{"n_layer": 14, "d_model": 320, "n_head": 5, "n_kv_head": 1, "head_dim": 64, "d_mlp": 1280, "vocab_size": 23529, "activation": "gelu", "norm": "layernorm", "norm_place": "pre", "norm_eps": 1e-05, "positions": "learned", "qk_norm": true, "attn_scale": 0.125, "bias": "none", "tie_embeddings": true, "parallel_block": false, "init": "trunc", "init_std_qkv": 0.0231, "init_std_o": 0.00437, "init_std_up": 0.0231, "init_std_down": 0.00218, "optimizer": "soap_variant", "lr": 0.00394, "beta1": 0.95, "beta2": 0.99, "weight_decay": 0.12, "lr_head": 0.0144, "warmup_steps": 109, "schedule": "wsd", "decay_fraction": 0.775, "decay_shape": "linear", "final_lr_fraction": 0.0, "batch_tokens": 131072, "seq_len": 512, "doc_mask": true, "train_tokens": 459200000, "steps": 3504, "dataset": "wikipedia_en"}
Each number is 50 + 12 x the weight over its row's rms, rounded and kept within 0 to 99. Layers, rows and columns count from 0. The size before them is the row's rms in percent of the matrix's.

# layer 10 MLP up, 1280x320, rms 0.11, rows 698-804, columns 32-63
093:74 39 61 40 56 55 76 53 44 36 49 66 45 29 56 47 40 72 32 68 59 48 54 34 46 59 78 29 31 38 60 47
094:78 30 53 50 56 54 46 19 47 45 42 67 71 39 42 50 45 36 68 49 47 49 71 56 41 54 59 55 28 26 42 51
104:56 49 67 51 53 53 38 32 68 45 77 38 69 42 63 46 44 65 52 59 50 45 27 42 41 54 44 47 58 55 50 55
101:54 53 36 65 61 55 50 21 58 61 51 53 51 40 50 42 34 66 39 42 41 54 62 35 60 48 48 51 41 50 53 47
096:26 72 48 41 73 55 65 42 32 53 54 38 42 49 55 63 46 58 53 47 67 47 63 53 48 53 35 33 60 65 53 53
110:50 47 57 68 47 42 41 62 50 42 53 24 40 56 44 64 39 69 51 58 39 44 48 52 40 49 50 77 62 49 36 51
098:32 50 55 34 38 41 39 54 71 46 52 60 47 62 47 34 59 52 64 50 58 40 37 36 47 29 47 50 31 46 42 61
103:61 52 25 43 97 55 50 51 76 48 55 46 51 66 49 50 32 53 60 49 48 40 39 48 64 37 52 67 68 40 46 57
093:54 59 59 54 83 56 45 57 21 69 61 53 53 38 45 39 47 40 62 50 59 36 54 40 63 62 47 40 36 34 70 57
098:65 50 50 43 64 53 27 42 40 47 58 54 46 46 43 47 60 59 55 62 53 53 41 51 52 29 39 43 44 40 56 59
093:59 35 41 56 48 60 27 68 50 62 57 55 51 43 40 65 41 44 39 40 76 59 53 44 52 42 61 36 60 50 44 48
099:47 51 38 56 55 52 48 69 46 57 24 46 35 41 77 54 54 52 65 28 49 47 27 55 62 32 76 40 23 45 47 46
090:55 61 69 38 54 33 28 29 41 43 48 46 40 51 63 40 62 59 47 56 29 61 31 38 15 64 43 25 39 53 46 56
108:46 68 44 48 47 50 42 46 78 43 37 53 48 63 39 47 22 68 54 56 55 61 39 39 63 41 60 55 26 37 58 42
100:46 59 55 67 53 68 33 35 76 59 41 58 32 59 26 43 59 50 55 47 38 73 55 67 47 56 47 59 57 45 40 62
100:46 38 47 61 72 61 59 50 46 53 49 54 53 33 45 61 61 44 62 44 32 65 55 55 53 61 45 51 43 66 40 45
100:65 69 43 58 62 53 23 28 50 62 61 70 34 33 53 49 64 61 61 35 50 29 35 64 52 51 79 48 59 24 49 57
112:56 43 22 51 45 37 44 28 52 48 77 57 71 57 42 38 19 36 45 40 34 47 50 57 47 35 46 42 46 36 52 67
107:48 26 44 59 44 38 62 46 67 60 61 53 32 53 58 42 21 43 35 62 44 28 59 62 47 49 55 54 50 46 57 62
103:58 58 45 52 58 46 51 67 54 54 64 74 41 51 27 45 64 62 79 25 48 51 45 42 56 32 67 61 68 42 48 54
092:42 59 45 64 58 48 45 43 42 33 44 52 57 55 59 56 55 50 54 30 52 33 42 50 57 72 58 27 58 61 46 99
106:74 60 56 51 44 55 37 52 39 63 48 57 38 45 37 60 36 49 62 48 51 58 46 60 72 58 66 24 65 57 41 30
114:35 68 56 34 68 46 47 52 71 60 54 66 39 63 43 42 46 41 53 33 55 44 66 56 53 60 30 58 35 38 42 47
093:57 60 63 44 52 59 44 31 50 54 44 47 41 54 51 69 67 52 44 59 46 50 76 37 62 42 45 36 57 44 45 59
108:49 56 41 54 40 41 52 43 46 38 45 47 36 51 70 40 52 64 47 42 42 58 66 56 59 61 63 33 28 50 47 56
115:73 51 43 42 43 51 55 43 79 68 37 57 42 47 51 28 66 62 78 55 40 26 52 47 49 52 53 39 49 48 41 59
100:71 66 43 31 52 44 35 44 51 49 48 49 31 37 50 12 57 37 36 49 47 53 59 50 45 27 55 52 53 51 40 44
102:47 41 34 66 50 26 53 59 50 57 61 60 66 45 44 34 45 24 42 47 46 50 36 59 53 46 43 57 56 76 41 45
102:67 42 55 57 55 53 43 36 71 39 39 51 46 58 70 44 61 37 84 36 71 72 48 22 62 52 40 27 61 52 58 75
102:56 52 44 35 34 68 46 39 60 53 51 56 40 48 48 44 28 69 62 41 39 29 47 51 65 48 61 50 40 48 53 58
112:43 78 43 59 72 51 47 43 44 46 60 58 62 33 55 43 57 49 64 41 81 46 56 57 76 49 52 57 42 42 60 35
107:65 50 53 34 61 60 47 52 38 48 62 45 38 44 86 36 38 51 68 48 39 31 56 38 51 70 30 59 46 41 44 60
123:68 63 37 42 56 30 32 64 56 69 36 45 56 64 53 35 42 44 48 45 71 50 49 40 56 71 72 42 55 37 60 60
105:44 55 33 45 16 36 41 65 45 59 54 79 47 57 55 44 53 40 73 51 44 83 44 40 38 63 76 51 58 66 50 67
101:44 43 57 58 49 51 59 46 53 25 44 70 59 25 53 52 45 35 64 32 35 38 57 47 26 54 39 56 40 20 45 54
092:43 41 64 64 40 65 66 64 40 36 47 47 49 58 46 58 64 53 51 57 32 61 64 48 45 45 68 38 56 66 55 51
092:45 45 35 42 46 48 34 57 51 73 38 75 42 56 67 44 28 60 48 50 38 57 39 37 67 36 34 59 49 49 67 38
094:52 79 51 60 51 31 64 47 63 41 52 35 39 66 47 41 55 52 41 37 65 44 47 50 39 60 52 37 50 62 46 45
103:59 60 42 43 54 41 48 62 35 34 53 55 36 62 51 38 64 52 58 59 46 30 43 61 71 39 40 44 82 53 30 45
097:67 50 39 62 50 41 65 50 52 46 31 29 38 39 68 53 31 34 56 41 62 53 39 61 46 40 42 43 61 50 58 63
096:52 59 49 41 51 41 55 46 76 42 46 54 40 50 60 39 64 44 56 39 30 53 58 60 64 52 59 70 62 54 39 49
096:42 39 37 60 40 46 59 39 50 39 41 45 22 61 55 39 65 50 58 65 42 48 40 60 40 58 40 56 37 47 56 35
141:45 35 59 73 63 55 35 63 38 52 56 62 56 48 18 40 74 52 55 68 43 48 41 32 46 63 62 54 36 47 50 49
098:51 52 64 47 63 38 42 46 58 42 49 58 12 24 54 43 51 47 17 60 50 46 42 48 54 59 50 73 50 59 43 53
097:51 36 47 47 39 49 46 42 38 52 34 48 61 37 45 47 46 44 63 35 32 62 59 44 57 48 48 56 59 42 41 46
100:59 56 50 49 24 69 39 37 58 24 33 34 60 55 61 47 41 52 62 63 38 45 36 48 59 66 58 57 71 55 46 71
093:40 59 62 65 70 30 34 55 40 39 53 57 33 64 40 46 53 54 52 72 56 31 39 21 39 36 50 51 71 37 35 61
100:58 50 72 63 32 42 63 47 77 31 39 40 39 37 30 75 33 59 64 40 46 61 34 42 52 25 63 69 55 69 47 56
098:43 54 51 71 36 48 32 53 60 63 39 35 57 59 34 65 61 44 60 55 66 61 53 59 53 44 63 59 74 39 59 56
100:50 27 81 49 40 64 53 34 33 50 60 42 37 45 50 38 64 27 47 54 63 58 57 52 36 50 60 71 56 54 44 49
118:49 48 59 57 48 55 75 37 55 58 35 43 40 55 33 56 61 53 31 40 62 45 58 55 21 64 53 57 36 34 44 58
108:44 60 29 52 61 42 49 32 51 51 57 65 48 31 77 72 50 43 65 53 42 30 54 31 50 56 70 49 58 47 46 58
104:51 30 66 47 42 62 20 35 51 31 56 44 41 27 60 53 53 44 56 62 24 47 73 62 68 49 52 44 48 74 44 67
099:56 49 62 76 33 37 67 54 89 57 59 40 26 35 46 29 32 54 61 41 55 46 68 46 66 54 31 37 63 33 45 42
100:57 63 51 68 41 64 49 51 34 42 50 65 57 67 57 24 43 50 40 46 52 26 90 42 55 43 45 40 64 59 48 47
103:36 27 67 48 61 67 58 38 52 39 54 53 54 59 50 47 60 44 67 34 64 26 44 46 54 59 53 36 34 55 28 40
101:56 52 50 40 46 51 19 50 58 60 48 33 33 52 72 47 55 85 34 54 57 55 59 38 44 42 41 37 48 39 42 49
095:36 49 43 65 63 46 37 29 64 53 52 47 51 49 51 58 55 38 76 58 35 52 58 38 85 55 39 68 52 40 40 34
093:68 51 68 53 44 69 66 54 38 51 22 55 72 53 59 32 49 44 43 84 39 59 42 45 56 50 28 61 48 66 45 46
109:49 27 60 52 42 48 66 24 57 33 56 37 61 57 61 47 58 46 58 47 44 44 57 43 56 58 54 61 48 55 40 51
105:61 62 64 71 42 65 61 46 62 32 40 37 74 58 64 47 39 54 44 44 30 55 56 42 71 45 54 51 57 43 53 57
100:81 48 48 56 49 27 48 23 44 36 36 08 45 52 36 57 56 56 46 44 45 50 42 36 70 55 56 55 50 56 48 66
103:44 38 33 68 44 45 59 57 55 42 32 63 54 56 66 62 42 53 41 48 55 38 70 67 26 60 61 65 48 48 55 53
101:42 41 42 47 75 57 45 50 26 42 30 42 48 54 64 34 40 73 52 22 63 26 56 48 45 49 35 53 50 70 58 41
096:58 66 58 54 49 52 40 47 34 50 37 70 44 40 41 32 82 47 49 40 69 47 34 70 44 62 60 59 45 45 62 54
100:53 73 55 51 39 48 56 53 51 49 46 54 28 51 60 35 72 68 40 53 51 42 55 60 53 60 60 51 51 42 56 53
103:64 51 45 53 21 61 43 64 61 40 33 55 41 61 45 49 54 55 57 58 38 58 57 38 51 48 58 46 27 52 29 65
092:51 66 48 55 57 29 75 57 72 38 62 62 50 34 67 47 53 67 49 34 49 50 24 54 66 55 52 45 59 47 21 27
104:21 48 38 59 62 39 54 58 58 31 46 48 38 60 38 50 51 39 42 51 67 42 37 57 55 47 44 69 65 47 47 54
097:40 58 47 47 47 81 47 42 46 67 58 53 67 43 46 53 68 48 50 44 53 35 46 54 43 52 64 32 40 68 47 54
096:59 65 33 51 59 49 37 31 63 72 55 37 53 42 55 72 43 56 44 49 68 60 43 54 51 52 47 76 46 39 22 48
094:72 51 36 63 36 64 48 29 53 39 41 52 37 56 35 59 68 56 56 34 32 46 70 51 54 62 51 39 57 40 69 59
105:48 50 68 47 58 56 46 45 31 59 61 50 45 52 59 60 59 44 59 50 67 40 37 48 43 58 41 57 39 47 63 61
106:32 32 64 59 56 48 57 47 60 48 36 42 44 34 46 57 50 68 52 42 53 67 59 33 37 52 63 63 47 48 74 63
100:55 52 36 44 39 50 52 43 65 43 42 46 44 49 75 55 40 52 34 62 60 50 53 36 60 56 41 59 32 60 36 51
113:60 65 48 61 75 56 24 50 36 46 53 49 38 31 55 56 35 64 53 60 43 59 53 49 50 39 43 52 56 44 55 60
092:47 59 65 48 53 40 57 70 64 42 44 61 33 49 31 82 74 47 60 30 44 50 60 71 32 50 63 45 78 32 53 45
096:77 52 48 45 52 54 72 42 65 35 46 48 64 55 43 40 47 55 69 59 45 30 53 50 49 55 62 51 52 54 37 59
108:45 53 52 41 73 72 38 61 39 73 43 64 54 37 39 63 48 63 68 52 29 56 52 54 55 45 50 53 24 61 61 45
106:55 42 33 64 54 62 48 41 75 31 61 56 46 56 49 42 62 45 39 49 40 53 42 77 46 21 46 47 47 48 30 50
091:53 45 41 43 62 53 47 56 58 59 41 50 34 37 58 69 58 68 39 68 49 29 59 46 57 32 43 46 57 37 39 55
096:66 69 47 42 18 49 23 37 31 57 62 36 39 66 50 35 48 52 39 69 54 52 52 61 51 58 77 34 57 47 53 41
104:56 48 39 36 61 70 46 41 52 53 58 35 42 75 68 50 29 70 72 43 50 26 39 54 40 48 52 50 59 56 38 45
104:53 54 71 40 52 63 57 56 61 53 58 56 40 43 28 40 54 44 60 58 73 37 45 64 54 18 19 73 51 62 35 47
098:41 50 55 51 55 58 38 44 52 49 56 54 51 26 38 47 58 49 53 39 42 58 44 52 32 60 12 29 34 33 55 62
098:31 69 46 40 54 44 55 51 37 50 54 57 52 55 52 68 86 56 75 47 41 56 64 36 53 22 33 52 56 53 31 35
101:54 52 61 60 49 59 47 41 61 52 62 43 55 69 48 47 18 35 50 47 55 41 53 67 38 52 53 44 70 56 56 59
093:47 51 43 27 67 55 37 54 52 28 53 63 53 56 38 59 75 52 73 48 71 56 42 33 76 48 44 54 52 43 43 57
106:35 53 46 50 59 59 55 43 66 39 46 56 52 55 46 51 64 54 27 26 36 48 48 63 45 35 34 71 59 47 55 03
103:36 43 54 66 40 52 44 68 47 58 59 49 43 44 58 32 38 49 46 52 52 64 75 44 51 47 53 67 39 43 45 61
107:53 68 44 37 58 56 42 58 42 51 42 58 31 47 57 36 54 51 44 65 62 72 57 42 36 34 28 37 55 65 56 39
097:39 43 58 35 49 57 58 46 45 46 61 62 51 37 43 44 78 54 54 29 46 47 55 55 51 77 55 61 75 57 50 40
100:53 41 60 54 40 63 52 51 62 66 41 23 58 52 68 37 47 46 32 78 55 49 50 38 55 41 58 55 51 43 72 46
104:50 46 63 63 40 76 55 45 41 54 54 60 46 67 48 34 46 49 27 56 28 35 30 42 72 61 71 54 38 50 43 66
103:62 43 28 53 36 41 82 40 52 48 64 44 41 53 41 45 52 54 51 46 62 54 47 42 37 15 70 38 60 42 35 51
100:57 49 39 43 53 61 48 23 56 47 39 54 46 31 54 65 70 45 63 43 65 43 50 62 62 59 40 46 47 65 49 60
099:77 61 46 45 45 58 46 60 60 57 38 63 64 52 40 52 56 48 54 57 43 58 52 66 31 58 39 32 78 23 41 57
092:46 52 51 58 45 43 53 48 67 36 85 73 62 53 40 49 36 64 50 55 64 38 13 69 42 49 56 53 32 43 36 39
102:34 46 51 62 54 53 37 50 61 50 39 62 56 50 51 62 61 73 62 76 46 46 60 58 45 31 25 54 43 56 57 70
109:51 62 68 64 50 63 39 35 37 35 58 51 57 53 46 30 46 44 59 41 46 51 63 61 62 60 74 41 31 48 23 50
103:34 64 49 55 22 45 49 51 48 42 45 57 51 53 44 45 56 35 44 57 47 51 49 52 43 46 52 34 43 67 42 49
102:51 26 60 50 51 66 50 47 46 67 56 65 47 43 54 61 53 24 46 54 44 31 61 39 40 58 44 36 61 55 34 54
100:58 69 49 59 54 39 56 49 34 35 52 52 35 38 57 41 57 56 40 50 61 55 36 44 40 55 52 46 60 45 36 65
094:29 44 40 59 64 67 35 31 67 53 55 68 48 23 57 30 50 38 56 41 38 67 55 40 24 18 43 39 66 48 41 51
099:42 50 76 48 39 53 50 51 48 48 71 76 70 39 48 47 61 39 59 47 50 42 43 62 71 61 39 42 62 44 36 40
101:46 59 68 55 44 63 50 68 42 46 58 49 51 60 22 45 43 39 53 40 29 60 36 63 57 40 44 68 43 53 40 40
096:68 52 41 36 53 61 48 26 49 56 38 52 43 53 50 42 30 46 55 45 48 55 65 49 63 51 49 37 48 46 57 52
# layer 10 MLP down (transposed), 1280x320, rms 0.112, rows 698-804, columns 32-63
091:41 76 46 82 51 38 34 41 56 41 51 47 40 54 45 62 61 38 57 34 70 35 38 43 36 76 43 29 47 40 36 67
096:57 64 76 34 44 38 44 72 34 47 34 49 43 48 25 35 55 33 48 46 67 43 43 38 70 52 44 60 42 48 55 47
107:35 62 50 67 50 52 24 51 64 53 43 60 45 51 43 64 42 63 47 70 50 62 67 56 28 67 52 37 48 64 41 52
099:55 40 55 68 52 31 36 48 35 40 30 70 49 45 65 50 37 38 41 45 42 49 48 46 58 48 43 61 58 50 49 62
097:41 51 55 52 36 36 51 59 58 48 73 53 40 62 65 34 53 39 46 41 46 67 71 63 45 64 55 55 45 67 33 61
106:51 38 78 35 46 28 66 27 36 41 54 60 45 46 66 53 67 53 59 54 48 46 47 83 52 50 53 66 39 40 50 31
099:49 62 40 39 49 39 76 44 24 38 44 51 39 45 56 65 52 55 29 49 54 48 55 36 56 45 52 52 66 62 48 50
098:64 61 46 56 40 58 50 39 67 50 61 42 45 17 43 38 39 59 63 45 45 62 30 58 49 41 45 42 48 60 57 31
102:46 36 53 41 61 31 41 37 36 55 66 31 48 43 41 50 22 38 40 53 50 55 48 71 44 57 76 19 28 42 50 37
112:44 65 58 37 53 27 44 32 36 36 60 63 47 40 39 62 52 49 53 79 41 49 35 50 39 37 47 70 48 57 49 34
100:51 55 62 48 33 51 50 62 56 46 55 31 37 51 43 54 62 57 61 49 32 52 42 25 54 45 52 40 42 50 50 46
100:43 68 25 67 40 49 47 42 84 46 50 48 75 43 40 64 45 43 43 61 54 41 51 54 60 61 44 25 61 51 49 41
095:30 46 34 74 14 46 33 43 64 59 41 36 42 46 39 40 39 53 39 42 52 38 47 53 60 32 60 55 58 15 33 52
107:63 60 41 43 52 45 35 52 48 53 41 54 53 28 50 45 48 44 42 47 42 52 63 52 64 52 43 44 72 53 46 51
104:43 56 64 44 50 58 41 51 54 56 56 65 41 42 40 58 52 40 58 61 81 46 41 63 47 50 50 54 63 59 52 28
104:72 47 40 42 36 67 62 56 42 61 57 51 48 29 28 53 51 58 50 31 36 37 37 45 63 52 40 57 55 72 38 52
100:40 54 68 51 61 46 52 43 40 54 42 48 45 58 35 48 39 32 42 63 69 55 34 32 46 30 24 39 41 43 33 58
101:58 60 57 17 59 45 49 62 53 25 50 61 36 44 49 53 46 46 50 49 58 52 47 46 36 67 53 42 56 69 41 62
100:46 56 29 52 72 47 50 53 56 32 66 39 40 43 48 67 66 50 30 22 47 50 35 64 54 66 33 61 50 38 57 54
105:36 47 43 52 49 33 26 47 21 46 43 55 29 27 41 62 36 50 51 65 60 45 37 25 46 53 53 44 27 55 56 41
096:39 47 45 57 47 58 76 45 56 51 56 49 53 43 35 37 48 46 50 58 48 53 56 39 48 40 34 49 45 55 46 00
102:58 61 62 70 37 51 32 35 36 34 54 37 37 60 44 58 41 30 35 37 52 49 39 65 49 62 57 49 50 68 36 63
094:67 46 70 68 60 33 41 55 39 39 35 55 43 40 35 60 44 66 56 46 41 58 39 51 31 35 63 45 35 34 55 46
101:68 54 46 64 57 63 48 45 49 59 51 43 25 37 49 34 61 56 45 41 59 51 43 66 43 47 63 54 51 23 32 54
095:50 52 52 41 37 41 44 52 30 61 46 63 49 35 56 12 55 56 60 46 75 48 49 53 66 45 60 36 48 35 45 40
113:78 13 55 51 58 32 54 48 76 55 63 48 47 35 60 43 65 69 76 50 52 46 40 39 44 55 25 56 28 47 49 52
105:31 34 56 45 46 49 68 37 72 41 48 57 54 57 51 64 56 75 42 56 67 43 73 57 59 59 64 52 38 44 37 66
114:57 39 38 51 73 52 48 21 36 51 44 49 50 73 32 53 48 49 29 37 41 75 24 58 42 57 55 61 55 58 53 70
108:37 54 70 60 52 48 56 36 54 46 43 43 58 72 67 85 60 72 39 64 49 76 42 60 50 46 36 34 41 54 79 33
103:49 54 53 57 61 45 20 49 60 67 58 60 61 66 21 40 53 43 53 59 56 42 49 52 47 63 18 32 72 59 64 23
107:62 59 53 54 30 51 43 35 62 56 60 53 55 45 61 44 42 56 50 69 68 50 47 47 44 60 42 62 30 59 41 57
097:51 59 41 66 47 31 63 23 59 48 64 70 33 44 53 44 54 77 45 41 53 35 48 45 44 15 44 57 62 68 48 58
081:37 45 47 56 45 59 66 42 51 48 65 47 30 54 63 38 61 58 59 38 45 39 70 58 51 54 39 49 48 52 53 58
099:48 26 69 43 39 51 55 69 40 29 65 53 40 59 61 38 42 53 39 78 51 51 63 71 65 55 41 46 58 66 50 62
104:49 61 61 68 68 52 44 28 52 13 60 50 56 58 60 46 52 34 34 55 36 42 49 62 55 56 50 41 48 47 75 47
090:69 42 67 44 54 37 54 51 32 38 48 49 55 45 61 57 62 54 70 45 49 48 66 67 34 49 44 54 54 35 35 38
093:31 55 60 62 45 38 46 35 64 47 52 78 45 25 57 59 47 43 72 42 50 35 45 44 53 61 79 42 38 58 43 46
093:59 62 65 50 65 55 35 44 32 61 34 44 49 41 58 59 42 36 39 62 67 62 52 51 48 48 63 70 41 23 56 70
101:18 40 51 41 56 57 38 25 37 58 30 57 44 75 57 48 52 50 56 41 29 58 56 53 48 58 34 30 40 63 41 62
090:64 51 44 47 56 44 47 24 49 42 51 53 55 30 47 45 53 50 55 43 48 42 61 45 33 68 26 49 58 42 38 30
097:34 62 55 38 45 55 56 79 51 57 46 48 26 60 36 52 48 46 33 49 59 35 53 38 44 60 37 35 62 46 58 45
092:34 74 50 19 36 73 53 40 36 68 54 51 39 48 55 53 57 62 58 52 46 42 63 36 49 52 51 38 47 59 27 64
151:49 53 62 69 30 59 50 53 39 55 51 58 53 37 46 29 51 37 33 67 56 60 45 54 42 59 58 46 43 36 42 28
102:44 38 59 56 59 52 43 43 49 41 37 30 41 46 54 39 53 53 54 63 56 47 45 38 59 61 55 50 35 34 54 35
099:40 59 57 50 53 27 49 62 40 43 52 57 23 39 33 44 48 42 47 47 47 57 63 47 44 57 29 35 61 63 70 42
097:45 70 59 41 30 40 61 53 62 34 64 45 38 73 49 50 60 53 61 41 47 37 42 52 55 60 42 47 52 61 50 39
089:48 48 56 35 31 33 43 56 67 51 51 67 64 45 67 64 42 69 48 33 63 67 46 51 70 45 67 43 45 41 42 30
098:39 45 40 65 59 24 57 74 65 28 82 41 47 67 47 33 53 55 41 31 38 54 72 53 53 54 48 41 45 48 63 51
102:51 68 47 33 54 63 63 47 84 69 50 62 14 33 31 52 59 59 57 54 54 63 36 54 38 56 47 60 63 44 51 28
096:54 46 48 33 43 71 62 56 51 42 52 44 58 39 35 55 32 71 45 46 69 58 46 62 42 61 50 69 48 53 51 47
087:66 60 51 56 62 48 43 39 49 50 66 52 64 43 58 45 44 48 59 51 45 47 66 51 44 57 49 40 44 73 45 26
119:43 56 38 33 46 42 42 55 58 53 53 47 41 28 38 60 33 45 34 35 46 54 44 53 58 50 29 63 25 53 47 57
105:57 39 53 63 54 56 50 39 44 36 47 30 57 62 44 48 24 47 44 37 33 53 52 53 85 49 55 56 21 50 47 49
104:63 42 42 56 42 41 65 56 57 64 64 53 56 61 55 22 54 40 48 79 56 63 57 58 48 35 61 41 47 47 61 50
105:40 42 48 64 57 50 74 51 56 35 42 34 60 56 32 46 56 38 48 55 51 57 59 38 61 40 41 48 39 31 24 46
101:38 45 56 60 65 35 53 34 47 65 57 47 64 45 48 31 68 76 38 48 35 68 54 51 45 58 46 42 39 39 44 45
105:56 62 58 69 54 55 53 59 49 50 63 25 45 45 54 53 72 59 39 76 59 69 52 52 68 38 54 57 46 54 22 54
100:67 57 30 55 59 42 53 56 35 36 47 39 36 52 45 42 38 52 29 62 30 65 35 37 37 44 30 42 48 27 32 52
092:56 59 52 68 69 64 61 42 59 60 65 44 38 34 42 53 32 36 63 45 42 49 60 50 57 41 49 30 34 70 50 19
106:57 52 34 64 41 49 48 46 42 57 77 45 74 43 37 46 33 66 31 56 57 37 49 35 56 36 41 58 47 46 34 47
105:63 47 53 42 32 62 35 55 46 49 72 40 46 25 59 29 53 49 57 55 20 54 76 53 45 23 56 44 52 60 72 60
107:88 58 52 52 55 42 57 52 34 46 61 52 62 30 61 58 33 34 54 31 71 47 53 53 51 38 56 48 74 34 32 42
096:51 51 17 35 39 35 65 70 65 60 52 56 55 61 56 63 39 42 70 58 53 47 49 49 36 61 47 47 56 69 64 49
102:60 35 49 39 63 43 33 35 39 49 30 44 59 65 27 47 52 39 39 51 55 47 61 67 29 51 76 42 70 55 49 49
090:67 64 49 45 54 45 38 42 44 35 64 58 46 63 17 35 66 76 28 47 44 53 45 53 46 51 48 49 38 53 47 52
105:45 51 52 50 38 64 31 60 50 52 22 43 66 61 46 23 34 55 33 44 45 48 54 40 38 55 62 56 49 68 46 73
105:50 32 37 67 39 29 63 49 47 65 37 60 39 48 47 64 46 53 50 39 45 64 56 40 65 32 60 48 55 56 31 50
085:45 47 67 39 52 50 59 45 41 51 56 33 55 56 25 67 68 54 44 50 41 50 55 24 17 53 63 63 34 44 54 33
097:14 56 49 47 62 55 44 39 57 50 41 22 57 50 74 64 47 36 65 57 63 48 42 55 16 50 40 45 71 44 54 61
102:48 75 47 47 47 53 64 29 52 67 43 38 64 63 49 85 55 53 28 50 31 42 53 50 44 52 43 34 34 41 52 46
097:49 49 54 54 48 48 62 53 55 50 54 38 45 56 59 38 31 48 59 56 53 71 38 49 52 48 63 43 38 64 48 50
093:56 60 41 55 40 42 60 42 49 57 40 47 46 73 46 69 59 45 66 48 30 42 55 49 39 48 55 73 57 43 50 40
101:55 41 70 56 53 64 38 66 45 48 46 55 69 63 40 34 47 68 47 18 63 48 60 48 39 52 32 49 35 50 68 46
096:26 58 47 35 21 45 19 62 41 41 49 54 46 43 58 47 64 54 60 36 38 49 59 57 48 57 65 33 49 39 61 48
103:60 52 55 33 34 73 47 49 35 54 60 46 49 63 58 36 42 45 18 45 33 48 62 50 39 63 64 50 45 63 70 45
110:47 72 52 42 66 42 49 42 60 52 35 49 41 41 47 55 62 50 53 42 46 45 33 56 45 42 47 49 59 68 37 23
091:52 54 52 48 61 48 59 64 37 48 41 61 22 76 33 74 46 52 40 43 48 32 74 62 61 47 46 43 57 65 29 39
098:63 40 67 61 49 62 50 62 57 46 33 65 49 74 71 65 55 41 43 41 36 61 41 51 50 46 47 51 39 63 65 41
097:61 25 40 53 49 35 59 48 65 43 48 58 50 55 53 43 54 55 36 76 71 35 31 47 56 44 54 38 55 49 38 71
105:49 64 34 58 49 49 44 40 41 55 51 44 25 52 47 48 52 26 59 36 38 48 70 53 27 58 38 37 39 40 49 45
098:51 48 69 41 52 77 48 45 40 80 41 52 47 66 51 38 49 46 51 39 42 54 59 45 78 64 40 52 39 52 64 49
099:51 52 47 60 51 68 40 57 43 80 40 33 53 42 55 38 38 54 46 39 50 18 37 62 60 59 36 69 38 59 55 52
104:37 42 46 55 39 45 62 40 59 16 60 44 46 52 39 72 52 71 50 68 58 63 64 37 68 50 41 58 59 75 38 56
104:53 75 73 27 64 41 57 45 60 53 40 54 47 49 60 17 71 50 55 53 68 49 61 52 57 43 52 42 33 35 29 45
094:65 63 46 56 36 55 61 33 71 34 50 72 56 62 53 46 20 37 57 60 54 62 49 61 61 48 75 61 46 66 62 43
099:70 32 35 39 88 28 56 63 32 45 44 35 30 52 37 53 52 31 60 48 40 43 24 39 74 31 41 61 50 58 65 39
099:43 53 57 32 30 38 50 59 46 51 90 70 59 52 45 47 45 60 47 63 33 27 45 33 48 65 81 48 33 60 51 58
098:39 54 73 67 60 54 50 49 51 54 46 63 52 56 60 69 49 52 38 68 48 42 29 47 52 62 59 73 39 65 42 44
099:55 66 41 55 64 36 26 46 77 64 45 47 63 61 50 36 60 34 48 44 59 34 65 43 64 49 31 46 59 56 50 26
082:66 37 57 60 36 65 70 43 53 53 42 51 50 65 49 60 57 47 52 48 54 47 57 43 36 24 40 55 71 50 58 60
100:46 70 52 44 35 72 40 35 48 32 32 61 39 52 44 33 57 44 77 60 51 63 50 17 42 67 46 58 66 59 45 28
103:34 59 32 47 45 33 47 43 44 74 47 60 42 55 46 37 47 29 50 43 41 62 46 62 61 46 19 67 55 54 45 52
099:45 25 53 74 61 43 54 35 52 58 51 61 34 57 56 51 32 43 52 58 52 46 55 47 47 46 44 66 58 57 55 82
098:55 33 29 36 22 62 56 67 49 49 45 30 31 34 30 36 49 68 34 54 52 52 63 55 58 45 44 41 54 66 31 50
098:28 57 59 61 40 33 53 50 58 47 32 59 56 53 59 33 41 26 60 61 42 48 42 48 35 49 42 41 51 71 52 52
100:58 47 52 54 62 31 62 60 35 46 56 51 66 71 51 63 32 48 37 58 35 54 40 57 63 49 59 54 35 29 55 45
091:48 67 61 37 36 44 55 35 27 45 63 55 66 45 30 45 65 41 45 55 49 63 54 55 57 51 40 53 67 38 45 39
092:38 46 63 60 67 61 57 61 45 69 57 42 70 27 47 59 42 51 58 42 74 40 61 44 72 64 62 51 35 25 41 27
104:40 43 66 37 59 61 59 65 35 43 63 55 37 43 66 68 47 38 39 42 56 35 42 38 38 29 64 58 59 53 66 35
101:49 41 44 56 27 42 65 48 51 72 35 51 56 76 65 62 34 60 46 55 51 53 49 72 55 47 41 52 43 54 56 69
089:70 33 46 58 47 48 51 33 51 48 27 47 53 48 69 51 50 48 43 39 40 55 25 52 65 61 55 52 25 60 51 48
096:47 46 40 71 46 54 63 39 57 33 64 77 39 52 67 38 62 47 80 45 41 57 69 39 41 38 38 39 51 34 35 51
105:57 65 39 55 47 43 23 58 59 68 43 60 37 43 61 41 62 48 47 38 51 61 54 56 38 30 61 42 53 46 50 59
089:44 44 35 36 69 57 52 44 43 39 52 31 42 40 56 42 37 56 30 41 33 66 45 73 24 49 58 34 50 55 75 50
107:68 30 53 46 42 48 54 54 37 40 72 50 61 66 60 45 41 54 44 70 65 48 56 58 46 48 50 50 60 42 64 27
102:58 43 40 26 41 39 56 49 33 54 54 45 13 43 45 37 36 53 68 56 44 53 61 36 59 60 25 45 64 70 40 42
100:81 39 55 45 35 56 45 46 45 41 44 39 43 35 36 47 49 43 53 47 47 24 55 50 41 52 52 47 55 57 47 70